{
  "n_kv_head": 7,
  "tie_embeddings": false,
  "init": "uniform"
}
Each number is 128 + 24 x the weight over its row's rms, rounded and kept within 0 to 255. Layers, rows and columns count from 0. Numbers have three digits each. The size before them is the row's rms in percent of the matrix's.

# up: layer 5 MLP up, 1792x448, rms 0.126, rows 1576-1635, columns 336-447
# down: layer 5 MLP down (transposed), 1792x448, rms 0.234, rows 1576-1635, columns 336-447
up1576 099:093099117119133166141109070097079137109122139144145160133136144123105135123086104096106128109140120123122112130092118140107144134120105116086123111100124104135116145115128120112122100103127144163129135128129132124078109125118155088129096121155126079094089135135124122168133119106120148160155163135196137164137117136117102135124141153140
down1576 097:108166128110147126139140094165121119132140116116107157119180150140127123149112118162162149110122150177114125105135107168134140101135147105141141081149154129095121150167124139132126155134134084156114101162133165151129121133117100113089117118109129120120128137137172116121153114096147182119120092158147152151128097126153111099154116115132
up1577 089:147151115126094120135159086143110138171108141101147144112176109113136130095140123150111113141118146114105117127127142155128157133084114102125101110139108103084114128096134127137157115164120104144121155137176134146100121196163096124101133154135138145112076141119113156120111147127119123113134125105162120108135069126095114119149093114136
down1577 086:119149153138149113117131113160141111136099134140152143099142125148108109129116148129146124135120146128139130086083141147119129130133101125193109137123128176147152128143106146163143153142119170149155083099132157097163097131125066103130095133124123101102133154121132142122136154114108120138097106110109101137118128137145140118106132146107
up1578 098:113118127130133142087144115187080127116135122154112105109124098098149102128134112152140145132124098142156139124127144144088122111157053111168127103151098140131132155074151176122123131111123138126167109121120089136116126125082132154133116082141170118130138167105162148133105161105099143106164116128137119165152132109091139124083174185108
down1578 091:142127158144133124139150091178147102132147181112127145147089128166124118144133144151100142140166149115158149146135118113127136158130144106147118121124158129104160137131175112132126156124133099160150122132122090106102160087119147097143140134136133111124134150142093068152127127108105124100126090139127167102090118118097126114167168126127
up1579 098:140138153153120119168095113079118107130120162126155139085078104149102090132137122130172109109134129084111093131149101146135114086135099135125108110121093097117164135104126113110101139102097129140090157174113112109128100161084133125110102107156117125155111142125120158130123159135121158110081125073115109166126106150122120173096104102140
down1579 095:121149154085156129133069163127105142149154128125126144135082153117137119140140080156134149129137122130136115100152088114121108101155120115097144148107170169126123177101110149140171141164152119154140155090107103130108106087106110152132153088153192181128169129148109104148114147109102149109116119114102110096147098186118162080201151104126
up1580 099:139126111170133146122137185081112144130095109111118149156157118135078131129126140111120154134150103146112102149140134106126103114087119095139172167122132109163124109166121124142215119100146134136115129191158096112108123131141117071147123133155108139073149158119145133143147152107109106123116144146108143149118080116140115141100115120123
down1580 099:126144092166116162087135125123086073091123108131157131092118144143147132084143124084115144105136158165085109147141097139214109136082141137150122135111149123113173157170080132137157108084115151107100123145171106150126102104083151139168129131123108116135120119080144100150124121128122098140088117112133122152086173143178108169173155133116
up1581 101:091149117146123129126105163104113134126128120116118106123179104110128120187126160136080104142130135126163138110146135084170103086083130129118172143137103118158108116108116128109114074107072135172147143131163101120153126207131161085154137134142098098142070110094112144152124114114128165121105142144089095122133114122096106142118170148134
down1581 099:095107095110184140154126141139105112120113093139134130084155142138132127151124114161071110162153122128084153136071091177104141146175141158135138109126137102094107157130167129143131173157153124080101082172134124101125100089104113080107162133124100166116143150148129101154121110150123123133170135088149161108167136123103115116129122136139
up1582 085:123100109084109126128148126131107114163139146126121105142161105126104098151117149184156103115126162094139095105153176121169102168108145098107146110117137149159112066111133132078133124169136123118140140159131115172148140124113156137157138156126144156143117103127115064099113136136127111126110116136139150107143113130161124157141097114124
down1582 090:147122184134112115117138152159077117115153084146142135098116120138053135143145109129141152142160170162112124122115134090123162113152107129109127139122096113125102119114137121152162146098122159157128097109115170108176155128145098099133117094117062135143123108129121156143162141184096125132178085120141071092137134155124141090110159130075
up1583 102:148104153132135126151121154101097133116141114129113127118118117125076140143159144126102154133185139132114157124119132130121045141150187130107122087118142139116079162165108113155116148115139123141133104116102156120137118146125184103160138097139107124148099131133155139126144128135148146136130123143147149118138113111175145112101088124117
down1583 104:144119121155164150104097164120126107158139178110154178145140123130069118116134118112075129156120146162134124124107104117139094150145131077148122081110147101150104116071109087140097120130111106104108138167142140186132153163132112152141097152165135135137144134155119144152106146128145116151111138159121167081123107097138153137151135138119
up1584 097:110158172169125103104152089138123115141152100141132130137153173142170110149141156126113147138144148155137097184163151120110168128110098122154082144122114137106160133137135157106096127114144108149135130123107133106109164150120102159139162115111121144092135136070098120115097109138110159130095134115147112165131118117091122159122140091126
down1584 093:165186167119112140141139156103102133107131129106133132133121113117072162177117157138151134151121114127121102137103133141122137095139157157143098127072098141150108130112183082129125145130122108133128098116105149083158158131128117130168115083082136150125127098085128156166115146077134110118108105161137131149135175147096160144175165153110
up1585 097:108134137113090149170115106125110195182158118150137135125142114158166135119142096132135094103091130147093126133128128201115164138136098095116121070127119079112127104128132130089106105110125107124119130120138131120172120122184106116122160089065144129120150140126147119147088116104150122127137121116083128107122128139125115142083120150149
down1585 105:102103097133133109202118134113158148120108151112117097141117123116114118108131124070084175106081097164106124107132146118147158103124150120144126159176085121128152107131083117123140119129118138110154129068147128159096082121155113133150153127166134120140112116133101164168127130118102168114124139108136112096177136145102103115113110120130
up1586 096:143083109130090157106104130148154138119103111168164115151109121159113117150101079150129117150153142106088150110096119143128181135121126113140151122214112146107100151108142131131124126134074080168140142082112153127155103126148127118131121120120125143136150136131112139138102139111125165153188112144132135162125122118073145104083132106130
down1586 096:092115158139148139132111091144157134172121111107160122115111109153121136125166168149124149120173207150165158177110117094142144131146110076154143182153094132107147210108104163154128156116132134092107116100140087133138133117104128132162112080153147147131107144055148091142105155126073119115144104106127127085104156153102149102146110134124
up1587 105:109132090148134162126108129138118139137131138133143102142141110156168138136158115162146106140155135173102101122172095101123150091094113130118185083113150169154156129124142148104121162122127128128140137105136107148098119138114145041144120160132169145137108141143107122153109165100133131181128095135141086084081149134113113176133130116147
down1587 102:128123124119156152139153101154074088108097121134156151127115112130139083083137135077135147163110097099131132120106138122110129127147139138126173114149127135129132101163083126145165121130167085135128146156141158117141147132115101167174152116126135096141154139156131149127110119152117106111145123095148162133093131117129114099109143097119
up1588 110:098140168124099087122155130145154179144145136121111107104115144092139125111121178117145127156135109131128101104092149134150110129135142126086146152168131126107151154121078116126142103136105151145114146100105116119093158131145140098110143134160118092122102125121072086106119128142148130124119148128129100099133135132097107095150094091118
down1588 108:128150153128155166155166155122086157131080159131129111105124148158106128117172122116131128137114126129157132114125113100101119179122120137125131140129136097120151208132148147104156121137077113072088129138151173153106124140160121134103132110120130124138139138159092139147125130121125124133079139136134137145104117126099147094135084086169
up1589 104:142174153137134124122167106135117081152126104120155165073180135110140111097125146105119128172110090141144144149129131122121134137127075160184123134096170122125122125151135125175124091121121135095102106169138102141155116169147109129130148164150162137121122134160121132132094205149165148131128116124128143126089163105111146140089075122192
down1589 109:127125112149112153131149113124101078125137160116124132092136106119118106103090138090141139079104107155139136130169144118107152128151136137117131076142109160133121147132132141189145105142144179139117119183127120106117111147135167102149150153113130131130136159088092140138161141148147133102130140121089133152117105098120171117132130120122
up1590 104:089122127104149156163123119114107158142110099126101131163131130094121101100172152133118155163153160109134154128140098130105119131155092123117134089095152120111201094141103145112145116153122138112115121096113130116115130118120114109100137107139101123183103127145142125134114168172102094083136127111122103137098110121169101071086130096123
down1590 099:124108128164106143174135099117168065166089123123125112106139114129121120156112106086128111119145080121129119123143144114185111149139054160132138124080156104135138117131136135167152131156136102116139150123121118130117138096139093133174142113110115099154116097117133167091136125134142135107118148140154129090148102121122126145105145148134
up1591 089:078183143113124103132111112195130110130114113124134114126122098133148138089104110122098142129147145107120130078124113096106159147139142114148125127135098097156134128132098124124148092126149110131079164162137139183106157130175141165119144158122094137077102136135101103102122118118137125124132122103109111146165107134091151161137117099154
down1591 091:124101136143127111103163165129126122126160120144128136124114105127097165115079152125130107132148091140145126128133138129150125120148126134125126114086085154094088145149172136140107094144120133121152135143147141092143161123136128124111149135103171161091140148121145146101128146112135108123124127133116099174072161104146139156151185131116
up1592 098:144197130113108122147152112196068100082113116132103126141119166102202139172132140155150071075128130147090150145131132162156156116079116121144123167160131177173145129094163120138121101131118164198094114139124168110115129173111143111129136093132124148107131125202136136184096155117087101108100127134126101081110128140091130084108151106169
down1592 094:127143117143142108130162117066129136159104139108155147105147109137125106128178155130148151156129146145145113115130139104121145136138163125080106126128136127127104103152124191152131145125157125149168142116141120130164113107154120180127124174120136143121107100200108113122180118153096159162161118115140108108129096139137142149138106115158
up1593 108:141148143146139140121123143180123123147115148132113154172115104139157116122119136120096161129108156131105103123135104150140135138148125066093178132174145121121106153171132139120081160104096097149125145132155103084127130142141121116138159093137113098125108172150126141130068131137160138089142167077113096147144107118113117189129167118130
down1593 105:097151131113149138146108127111148095157136173162175133131151158119168126116098111152124095122144147119108114104132125161145140161109115116114131102131156134143120113143129110073158166105122117181108097135129150156111180147132154084151135118172103140135142102148200121070130087100140147147137111148096095164097195110123125175120100121154
up1594 113:082125150130072148125120119129118148133149145125128129117109089107107131145128130084106130142115127078129082149144114138088112145129092099122108157142124158098136124118158140084114179093154102170159135101120095087146120144130090142100072110147117106127110139106168138080147121103139130135127131117106122105110144142119134080137143160147
down1594 102:120157120138082140151172100170125149132133127145133092091158135159087143139187116115115137103144116126144163152137103154176152169131151177128162068153160135145102084152095102153084112108118113095143132146125141104137135123116112135128180145137120129138127132156140128132103120081090115074139156143109146077136148134122131147161147117168
up1595 092:182180101092137107157102140145117104138108116095130161153178107109126149161082103155102096105163103109100121148150154113075110117138081087143111163144098137138141149152121119126095133149131148085110165087088123128113158134116118105141107128163150107145131149141139091178115138096146062130158154111163128181123113102155120124146126128109
down1595 090:098154124124137141101138121135120162115129123148127116132103143126138116125104136137146131129150144173115146137123131096142116152098123199120103126147146128151146137135095167120144147141120126175145129141155098149141146115146124107122127156084083133117158124138136168128149128056155147137118125149130098077143089163089160098084137143147
up1596 094:133105097174103120138140116165136118114118118112138092096131147091131144105132132126140132123136112147126143105088065119161106138110127118109122105126124116094120154099167090161135109104142075141118090123121125168137120112166121115140159124106128153125098187086103164122112160107095120119092077125162112127154147112131077100079096141120
down1596 095:134128141108154127131148158125163096098106111114069128139068169150138127130069096155125156172136139111156112140118075137110114127136127128134134147182158182083101120127091087099105154150132150086142095179133110126109164141139126154127107117116099111134154145105160185151132133126151117125093089150091126106128109147128150087143144153121
up1597 104:158139133122133106143119115110117115163101128170150113136161096165074139120093119131148157125166117110165116127118087112149134125133128126174137171116155132150122075158134162135178108147144146161102116166133118103126122135118099175110130084143103133094109119099102138165133108137129143083109142096103145158122168122126099142151150146109
down1597 110:131145103157122124140123135122115129129135142113146135158112113086096102180112101128143132120141156115145135118161158097126155105161113128135160170105135153179094081135113124157119120136171102149098127106104116134112097129136058178109114162082141117121105106148113109163129128104149131105100100094143088118157115125126080123128122139178
up1598 107:156140151108160105120110165127107103154103112165133117121084164119115123114078122102118139162092125103133113110090108127137101129141126150149133213135132123164158161136145129097122146119148125077176113106150071101117172093084091067131218099123133126116111081139131144112110156147122164126132130114170151127097163114084157186077096135117
down1598 103:107129125139176081144125125124142133100162170146121086135147132183105131094152115131117125085145153154141148143145154108113107098132134090158125120117155133165122133152101139135109161135145117127142143123120134197117132107107153097115123133139146158123175123144156142113169156124160091125121154099137150158146153152116096120143155154179
up1599 089:156099156095131148108142119137162103115089148122087144166129125138102111151137127140148121160117101139139108154126126141116122125106110155181110170117134156081118129183137146137125122159136100112109149117175125083073172069174144143113129124071120084132084112109084163137127143160091125118148135146147119129109088115142141136128137129151
down1599 092:107129095129100125125140119173138108114167101141129113096092131098160083157142163145121122141139145176158152149115132085130109160131110159132150168143119147138102117129139138147150112129100173159156107141105137144139116107119179112129113096123110097128138119094159178142135171117141136161118152133131145123099105124111128147149113143132
up1600 100:142122116158119116107085135171163132131143072107128121105152094151097162094109128120161174100136104130137127148116164138123147080110148130097117150101144120113127145115141155169069125148111134127107123135168106114123124138143101099158095126169171108134123146104174176144102147164134130154112129095163125160133137124091173106137135113084
down1600 100:147133141108090125105108176141140086114111092117112098159095150115111117153101145156109131157135128144115136142088125123157094128145173135120126174082151090129153130168151164114109154139109143107155116126131095113149108141103139175098139142134166126114159146158110151148139129163095122125073138149103080136139101131109163120130122123098
up1601 100:119113134158092159128118113140123121102130126153121093160115097123132113130092139143107121116158123131158123155130151136131090144111135142121150166114151114147122110165153133131157125125086100173131158140147128120150122133097128161098132123137129146096098156090110125101122139164132113091133145111169146123120127140146121112141144116119
down1601 105:140142153132124139114133128152083132121125083111141124124091116085110084118126196126084149132138093109122130122165131170159114120123140142100125104098119159139168099136124110114163127136131132183106115127106133061088140107119089110110086128161115104112153164108106101110101078109133147114141150105132139092112131116149143130123125130147
up1602 097:090167158143161119094115173132153124102108141131108110115139151166079125129119105168158117138168142110096126120110161141147149141084106121120104155192153108188148135146148109082122144100104131152153106133125108102137161062095099146121098074132181132161161104110118175111106164122163153116123059155137104122088144130116085150116147109125
down1602 113:165154129148145143129130143100114117152159165131142136148134105125110137173127152099184089125122128108192127083117121128163111090115107120096143127104111100162123122076094091116112107093093160195153116147111090089160149162117164108110129105165145127093162127119118111137147103134133109116148112163190149128129140166119080104118133127142
up1603 091:113097090138118108126155102102122153102109170079155110132141076126097099136108105133117152140134121147152154128134160180095158133117141109097143110118166123146136149097120130146166139121090138126132128146174113104106131112167120107128099127109165097093170155136174162146170113134161117158123096134102124127116128117129105115115106111174
down1603 100:146162126130075092116138108176111135128133137134119120155121154104198143126138135094148126128145170135093131122093128106096126127106125118138170141088126085077129154148143097133139114155156131161149084125133129125139093109147119131113123136183127105139125113098132134133137145100086150141115120093101122148109138145163118127113150122104
up1604 105:157069139144115172088128144124141129114079128087145146115153120139150094162123130113104128134161107160109152152135117113114131149140147122163159118118118152094170085108145134148141136099128118110132146133148123125131100170140076119147105141127162113125130137105151113125126139112117157091102126106127159113137123117111108069132141109140
down1604 109:121102159130153131095138140129089106098109108113129135146066156131138088131148168141092136142130139153154146129148115128101157128141128166153116038144150147135109191154143147128139159125150146137134124148121102121158114113145152143165114162127116124110130096143107127141116113121112120107146126135123133141157108163132148143165151126191
up1605 106:097132103116150168145121151130175123142164103087133117133139140138113130111169119154119138098092131102154098110144158159100165134149071116113096150155161126122123069150109162103177148142122087117165123176084106127135145130136121172127107139146072125153132144129121120131158124156108148165126113114125105085112124117101138154111139135153
down1605 105:134170103135123113133133129112108121159096094163127128132103143109108130141127151119144094132102095115142135165139137101131152156140142114120139097138163173194117097169151118134140144137137160146124117148139143166116109122153124153124130133118108124153067148145131086160111122154120127128126152166113134171140160128111124121080150135121
up1606 113:135166138147131170170123137140159113130107133153112149148177074134097144159090132124123124115098125139129104119120163113133143139129086114119143093155154103143113100120117176113130135124145110095111131145130152071134117060154100123098107114134144150088150118105132139138122133157142056126125150125154087135070122118103150123136143143131
down1606 107:098139102118158074176187113130153186142134118116139079119116122094156106119178173148157147137122110141118130141138143142138140097106136115122124106134129084121162148146129126128124128168151102108134115130129147135156145115085114132123170110102137134146113134143127149118133145109108132170093168096176107143157107118136123126111155126144
up1607 110:113111120158131180163110133146173144176154123147084070145151088116168121124157095124122086104154154156123129095108118131157098161126143100122098119126171096116125147143126173138124131103158109120094108123096143159119091089099128151107130137121129137120115116120151088132156153115169158149136099159075142149096144117116180126115125123104
down1607 103:083096102135108172161138133123149118162167166154065101161180107134092110131141155151167143130127123140071111126088116112130133133076129135119123147150179097142112147170139142117136107130144095124070127118104143103134086138099144137103127118138100123145080126115147134123158160106132142168111120185071079123131163131148152101166131139124
up1608 107:142129122070148163149144135109149133132138141120103156138145164124115125080102134143125140147118105104123164117133163184132138142112137141109079108149144092157163111144106115152134113169139125108144139144118116166104126095151145118106151117129111098131127146159168136130134185162113113110112113130105083112122141117151131144153151124124
down1608 108:110111137109150106129123155116129129158134147151104139104078164101113147112127122125142115144097135093125120143145119147116128080127123124174115108137119175139145125124121125090135126131099116130108063114145155145132193145124129147158161130185182114090141139140105155106089168114106111132173114110131143132146152127119151131135168138184
up1609 097:134147130116121142162105164155110118155159153179120154148097125123113115169150118098130116165092139167099152129126129086107132118110125109114128131182106131131158157098064133078118148146093105124103115173107130100149167124126095157113153136156110092159108108110116088102113070109137143082142141130149143186097144149121129156146117126128
down1609 098:161118114139128118136145096110132183141143114121180137095149186177157164117132088128096120129160135107104160119124130160144100116126154141164096136124128121102142142098145090088113126101110118127121128138097121146075131121139109110169122141154108167152134100156138159122120081136199171135102083124115132131117165130143125118164104081101
up1610 107:074173119146103149120149119137147179137149109102130126126156082103129104157166106137137148150136103121165133129111162134175143112117139108110116146171112105113115131127125138168136123086106118113116105156160160106150151154117168153132123145147159107116082104131126155139146138116110115132135121136101118142119169140107081090171068159128
down1610 107:149150121094127152131126166153103132140147177120134153069149138145100133157131125125136148079147098191129126097128165181160089137136070095114118125111128147159154122150142136133111150111150160126156072150116107129114115082113134097116170107159118138134118088150131131118162145121117149133138114139140120133117157120098111127132145117114
up1611 100:140143105127112143098125099098130123143161142151143150113123143129135061140130133116134156145164114152109155139159115143062152145110122129124141142095098119129123096100113098161101148130099112116114132150150127184129118173136125109129108114095113136135107086126138102135113125157121130112160134111155133137163096119145160111114127069160
down1611 098:067074123136122161132147122135091057107112117131144148141148106166136119153135123124109108127139148158159090153095172101149122156146106164143172118097135153156131144133140134123160091158135136146135096112127145135133131107119153146111186152109115118092103163124136155132125110093142122098095113090141120145120172165142101146149150130098
up1612 098:165156114101126108151130148129124151100106135069112126159079067076132129109126102143082109166136118134143098141098085147144147135130108114189183156124152121146142136118124119106127136149151131098142150132185121115094132121131127099125135126139125150148088145116101114137134163136111112161113083122148133081123143098107113125163158116152
down1612 098:126138128146091150138131150138126150171157133114129123110120119122139142136140109167147117082130134073121102137147116123124079135138120145157141147153158139081113142122111136088098138131133114084116111137114124114112123107150120138146114118105176136127104136146121116148102124117085100164129110110121161140102134127125136125103112140124
up1613 093:208168125099125125108077134138149136137122103098139114100158122127132122149118143107137103121136143160154147131154153143164181103124173154119150090129143120114145131120151108141154105158134110142154108133122094089081157122114104101171101127161130150151126102104092118126115168169144121153109145081157116180165133116118122101125128114092
down1613 089:164176131110106139169145115107096061152109091139132170170095141150153161108162113102129072100131167119082123142157108090182128140112139120108130160091136115087089136105140111160123136136143139113114167145132181131106151095118133141103164139106126119154148112111137147108120151093147157093144130102138126174112142113142115117085117116140
up1614 098:150121131099110120084129149140100126117121132131159180130164159145113127118187131143140140141157124146101122080142131110151130158125138124109129117116123123115126075128139137143121140120136148092097122107135134095129133106133079145141105124139130133146136140108167087113143139164094131165114086128146115141129107135128111126140122134078
down1614 093:147142106131135091147089166102133123092115154085102145130182168147119133079120150134076088128136098156131159125117141089124157145164166165129099143137169156151096106138102162118154087130143136094119129116122146162120133202130082154124124136143179130140118102142130160111121109098127134128136129103115131132164114120083124140133090121084
up1615 106:105108126128089164155119117141093097121114136158135124137149131093127127080164088092132073094100116153109095125142129079159148077122136115150149126140117156093159109105097140136113148119120153156100141103125127131134095127125110137114157122135130162119108116099113195138142149111112105168125124085097089100104115099149148083138144112147
down1615 101:138124119121124080126131117118131162138108094119072108089148111123129115122150122145122117125131195120121161125105127110138113127097091145107135085128136115120142154119121093143129127132084118127122132140137113122112078156131093129142117150145135100108133120158165192151130112164100109129130113138125102134107148106054095152111123137104
up1616 098:108134134124115148161110186118150116138129164099105110124125135146124126149136118131102135124099152125088131081096162103077101119091169120161154097151137144105149138114098113120124104109144114103154131157121094103132093144101112146141211090117128089125130102148100118091120152133166135130106107122110130164150138115170150108129140106136
down1616 105:138143097091136125128122126109096130162123112119122135108151123127111162097110103150115158124120161124096108102154118090144099111171109105112121140124085159095090127115120110158148099153150166109069116138149110090152177095176128129103178081153134104142141051125152136097100097162092130086128161143133144095106123147109127175133132107146
up1617 106:132135131142128139129139136122094109143105169109177147135135121101144103103154152118136093136118098178147086078156117128127108116126113132153131100115124161116107103155160135058151135123181147169098137115118122101109102132130073101120140121084106127139124114113148166118143125114171072130192125142122152151134128143100170104135139129151
down1617 109:135128164166149126170095154149104184154126136108161107158148112158112092149106175147131145185129126117103125081127165141101121113116149114108178118143094166117122093099169117122126151111149126103120154131135115152118133068106085106141114096121156134136132129127137172124120121134142114111167119142126118118153115105114122081141120128191
up1618 108:129134108136137144148098135149149136127090128102111104095169116102152179103147141118107099158123109125132114149128133182138143152118159126100141156145153141106168056119123151144160144135115120109139173143105141106155159125140127114084148160126138116106118118104125141091105148124163105110091110113086135137095129122136148126154168116149
down1618 106:149139172123124125194119154083125114120132155111143103142142131159133151173127128198168121161093134123099094091124104147127124148126117134116113125132136129088137126129137151135106086157138104173170139120127112143152105130137117144107110095133120135169154085167104119101129119111167138095119141129126138126087116129108179127115138160099
up1619 102:158145149127144126102150152165152127106113137088105137100109099128135153116137139135104126119123138144086090165168136130124144108113138162138116167136106129097134122112152121103169130111154136105130125127103132161126127132134115071100138130130115156138132115133095095103114123096145177164150142107119104101120113115159146147128128147126
down1619 107:113144138144088097143143086183126117108183110124149119150134129158126133121155116154118152114145102130152106122145162090115143129137167117125133111120124084116163148077114099094155085144090165099110119154109154123119157139148126089101146104114116104123115120098114129118126119113131142120121164106108134129143112143123116146125151104146
up1620 099:157148145092104165109174150128169121140134171128115112118129118148148144109181188126128141116133085128122095106114143158111134126118147140113127145139132108090127121110088122169126101088143071150129139118196131142104155156067147108125125149115142180134064064119128129123149135093100114123109128108141117133094102084121102109120121092093
down1620 103:117163146117111196167138149111120172144137128114123121167132109123150145152143147171108106096119112154110109109125133110130123098118085112135124114138120142171102104148167159123172126150167110140122139176108146158140127085150147132147148112128139138132127122168174114154150091109096147113146093108120133095119119120091153146103144134148
up1621 103:133156154114129149121129099158078149157152118119109089182096104119110130132131107111113117149110153115082089125154122149097116103099155112142151146120064136100113096098090127116124133120136089097156104142127147141119114138141136162123142112117135118107180095125100141126132135132106101093120137128103138116131110133085112111109191138123
down1621 110:141158094097088134112095095118125149145106094120133095158169120157076106126089086129134126151135122145125123150149135135116117104086101100147152154131144156103108108160144153166139098143105165135114100126098103146120136126096083105109099102134146128094147144100112172134169150129116186097130149140132113138163174122110138114079110105153
up1622 101:126174130124116124063111166133130174145115073103114133153143131083132115116087107108123072136117134136115119148184146107108115125125155125151112139168125103110138116109075128174112164098154099111174151136170163153128141160139083126139139107099101107116080127128161093115138171159113182118118128113095135103108150109110122128144125128111
down1622 095:135126099100118150151115106097119113184100120131073140122137120134159119171080157073128112094115169121161113116135090106124151122065166154157108117111137084122116124177093121146135112091157135125145177093092130149139151120083128142127144139131121106092127113102170098155151131078152108179157122134140092129111121117109172119123116132120
up1623 111:132103186149131135103167146149150127153128094101160123112140108132129162112143105136142107124142110127163167150146126127129138131124118099126134141138167101149129124116140095149144181116155112128096151150106136121153108095089141128106138165143088110116071089147142080133111111119122127127090122096161147130137104132158120118122105205137
down1623 109:102140115136117142129146124098133120152093162108137150123148107124134090156124142155116177140154098135132101134134159160128156062122124111105148102167094135138122158094106112164144127132133106140118094167112126103146142092095132126091149169133114136140087102142109115117150110185132156122105067104095114139120133126170152121099154144143
up1624 107:071132129145133104115089135150120130121105135163132111096135122112103086142154134141124090138158132159112075146087130124093103170084113083117164137133150119105125149135142136108119144118133129108144086107169098097144174131135129141119137118151107128166108183118148119076097106106105150128100106083132180138114117171080135110106160174131
down1624 099:162075150144109116090121089089177139136153139129126147137158096154126124106146120172126097105137150113127164117175121104134178124175106145140106163136143168156128108143152108076140134120131096103110110118130110129125103134118151113117114165125090133205119122110124137155157127097121107164159177172108119151164110106186079108115147125102
up1625 095:094139135162096109110128099070134113147136165149059095107124094140116151089102128084125136186105132145118143127118092112154109125122138135120114160120163120128121182124092151130132132128133127118130148111109080102142132116074120182069126130124159156150110161129151126104141108136105091144165116128126140152128122127157125121121141139159
down1625 102:129136139130125165131123113125143117122141105146122126106136114110171120093109157122144156155139117121140108137163125130108127126151135148121072102123147126095125202116112110148097137142123139123139160074151113126112130123111151108125161128132086118097106112166110113111104109157131111145137095122146128159147122166085114104150109097112
up1626 108:158148174105144109122091118145073146129133114111092157149152100145134150106090138135108147076082106176129119112134146149124131117147141129155100132187134133084115147111131131146115136106119132173144110139146155150130147140181164138110105130113101131133161144142150086097096137095094129151107120134120126112144095108149151122127119106136
down1626 099:138118099145141101161112145132139153121134097127134089096118152138160101192115147149142143099117133132143114137126131152132067131103166121142098171105090140175148115108127112128134127182109124142143118102088160148128132121136108148099114096127112123115069063129133155069079114189163117135105150109132097141102106109163138165120124126189
up1627 101:117112138129136100147132116143112100119072138095117114117098131091123113101121108174121100177168151125152149103115128162128138085116136136159132143107143125158129140112103101108145145136094146114119116136115115166101133104122112150106117188131098079134069122132114124163097138131132125131119146159147115135124158107089090151141079101127
down1627 100:114109118135111140124124115115108160133134133134153134135143118170134176109117122102128147121110116128120140137164160112157142113170106101134107135144106125065104115128065134182122104106136104114140166090128158128141141135131139112150152139103109119096101116183126171128105118134116132157148116082164114165105116121094126146085153168151
up1628 098:119153088125090137093123095166115169110142105124145125130116121122141133094185084136148107144099145151137101146140139175124122168149151133107148196175187078132130111110098142089124114094132134147123138116100141147143148186142146143131151107115109160139123162114125115137121142117128075092121084140143127102143100130134111144145133119112
down1628 095:146104076111190115137133166100121087161114219134106132127157146079132137138140120113154124118134155109104149137110143137145129144152120128136121131123114166098121124116143121145077098163113129123119119136125164090126129126090155122128129135130128152097143112144116107163128171114119148149120150117146164169128127149124118072131119123123
up1629 092:128122147151132160145122137150120134124116158127092130175058090095153164121180121119107128157155132155147155144150128124141117125148116118130134132149154109109120106146112147113119144145171146115097139129108145162122133130115138177116095126119147139147142088072150145104138121142158116106082110155119140132127121140109131105137134158134
down1629 089:110114133105118141109118108111151134097131144088117154150148133150101124106158150126130091102123123110101134113110123118139114145133168124083154128109112152130113160121192132141120152095135124129133114181184125102118142128141103148120120107137137127126114117124121129127162144110081134170106138124153132127121141145203140133127141080139
up1630 088:179077133146129123128127136168105106184155088103163143125136147115115101108123100171093126107146143128125165161117134128114117117148097118144103120129106124125101110147154128125118148134107119157108115083118116117133142152145125104113142084113152124145123156120131123124104135138148096098121134100120137111108108136116085125167155116132
down1630 091:100166114083138128107132141091135123117111143135109097155126123162121093129144174126189106108128110128176113117147100120133103126110156140131119113127094126107122143100158116115161092105135136161112157094112136152108144149064158096156170134137153155138085145156093149109117126095069135174146135136118158119140169101147132148155144147150
up1631 094:123148091152110112119146117154092106117114088109163152177158127079181138127109128116098139163097091130122105094078182165139116186113109105131143110137101088110124122119098106123150141107147153162114143151117140127144159134132131155177118177131085144142107129111109156148113136115134150111109149131122164147110115130088128092122153168131
down1631 090:117125126118152131098136082154138134090142114142143117122152134160118152123150131139099188138149099113141108161121100117094143138157136132118114148091114139118118148092128159122162060128113148075072118095171169118128142166145124118139149116181139074133156149140129144163139130163131106117135112118124149147142127155137105109128128087072
up1632 098:119158161100131121149093135120155137180101126135137112136115156131112158140100140178099144163176095124108102106156129118114179150116129154131124147073142135092163083132145098089160101120133104115125123104137135130144135108125173100135139138116120128113145119184155160105172095128109111121087124126109118130149146141126081118133156141112
down1632 104:117133087117165123111127161099150093109096151106150102151077172120117113126108116118132115101106146114105160086142120121121123140103121177104132140070083138126156107147114144106112100157130139100078137158107124074125163149170148118121138149152137148064101105159116138120135159128113102115125111158140136160157094138126124118160109166137
up1633 107:162147087088107120151161135119121159115139087096143148129150137094105111116123148146125153131099119159097139106156153152104057173137088092127098158141146064112136125144145137143128128165112125114113152096168144145142099188134111185144115158128122129129095142136166200146139092156151112096129128106073086111158134104151114113128143138128
down1633 102:132160147105124125086106146139131136109094107134088146153132168043144114137132148122154146136116183136139132143105118118095131137139137159146124120115138067131141139152133118118143117130111101192124157097166138116157135168146133096155081122101146118109131121085148103145132132139153109157133108132096080166114101143116149128106107125160
up1634 104:152154126132166142151140165109111105177123137100100123099114111125157123120129109113140143155194110183146110107112111125098125075143119091158164144108097124127113118091131114163136091172116115120102153128089140113104103118123129101106130108170140126077155127113093161111125136101122117138138129130096166117111149095112126178123160119147
down1634 106:091092137115108117128091135115135118123120113099139132149109128144083117099155164123103143138101148122135125165107140142129116137164127129139100145112111103130125154140136076164171131132124127102127105092131164137137087129121144132139168158165160144084102134081110153129101117163131147136146131146152123116143101122128122141142113120130
up1635 092:101102157161180090179132133127093142131148097110097135123104112109114113155089108094103131130120109138146101110119125146099102141115097130149174117104136082131111152146144120112118141152089072092090115123145114118122091144167160118132100111145116094092129142149138141139108115127127154123128148097164124140113109131117165113109118152102
down1635 090:104127151097131126114104173092099090080131128140136142108190067104141153117133151119166188145161140115081126138123117102073098135160135110080099137172113130140121130148142120130191145125150165127105096128149112130131118114163118168113138133127117154130131133156139125149121127133115116163126165169131159119148153106122150154165112139110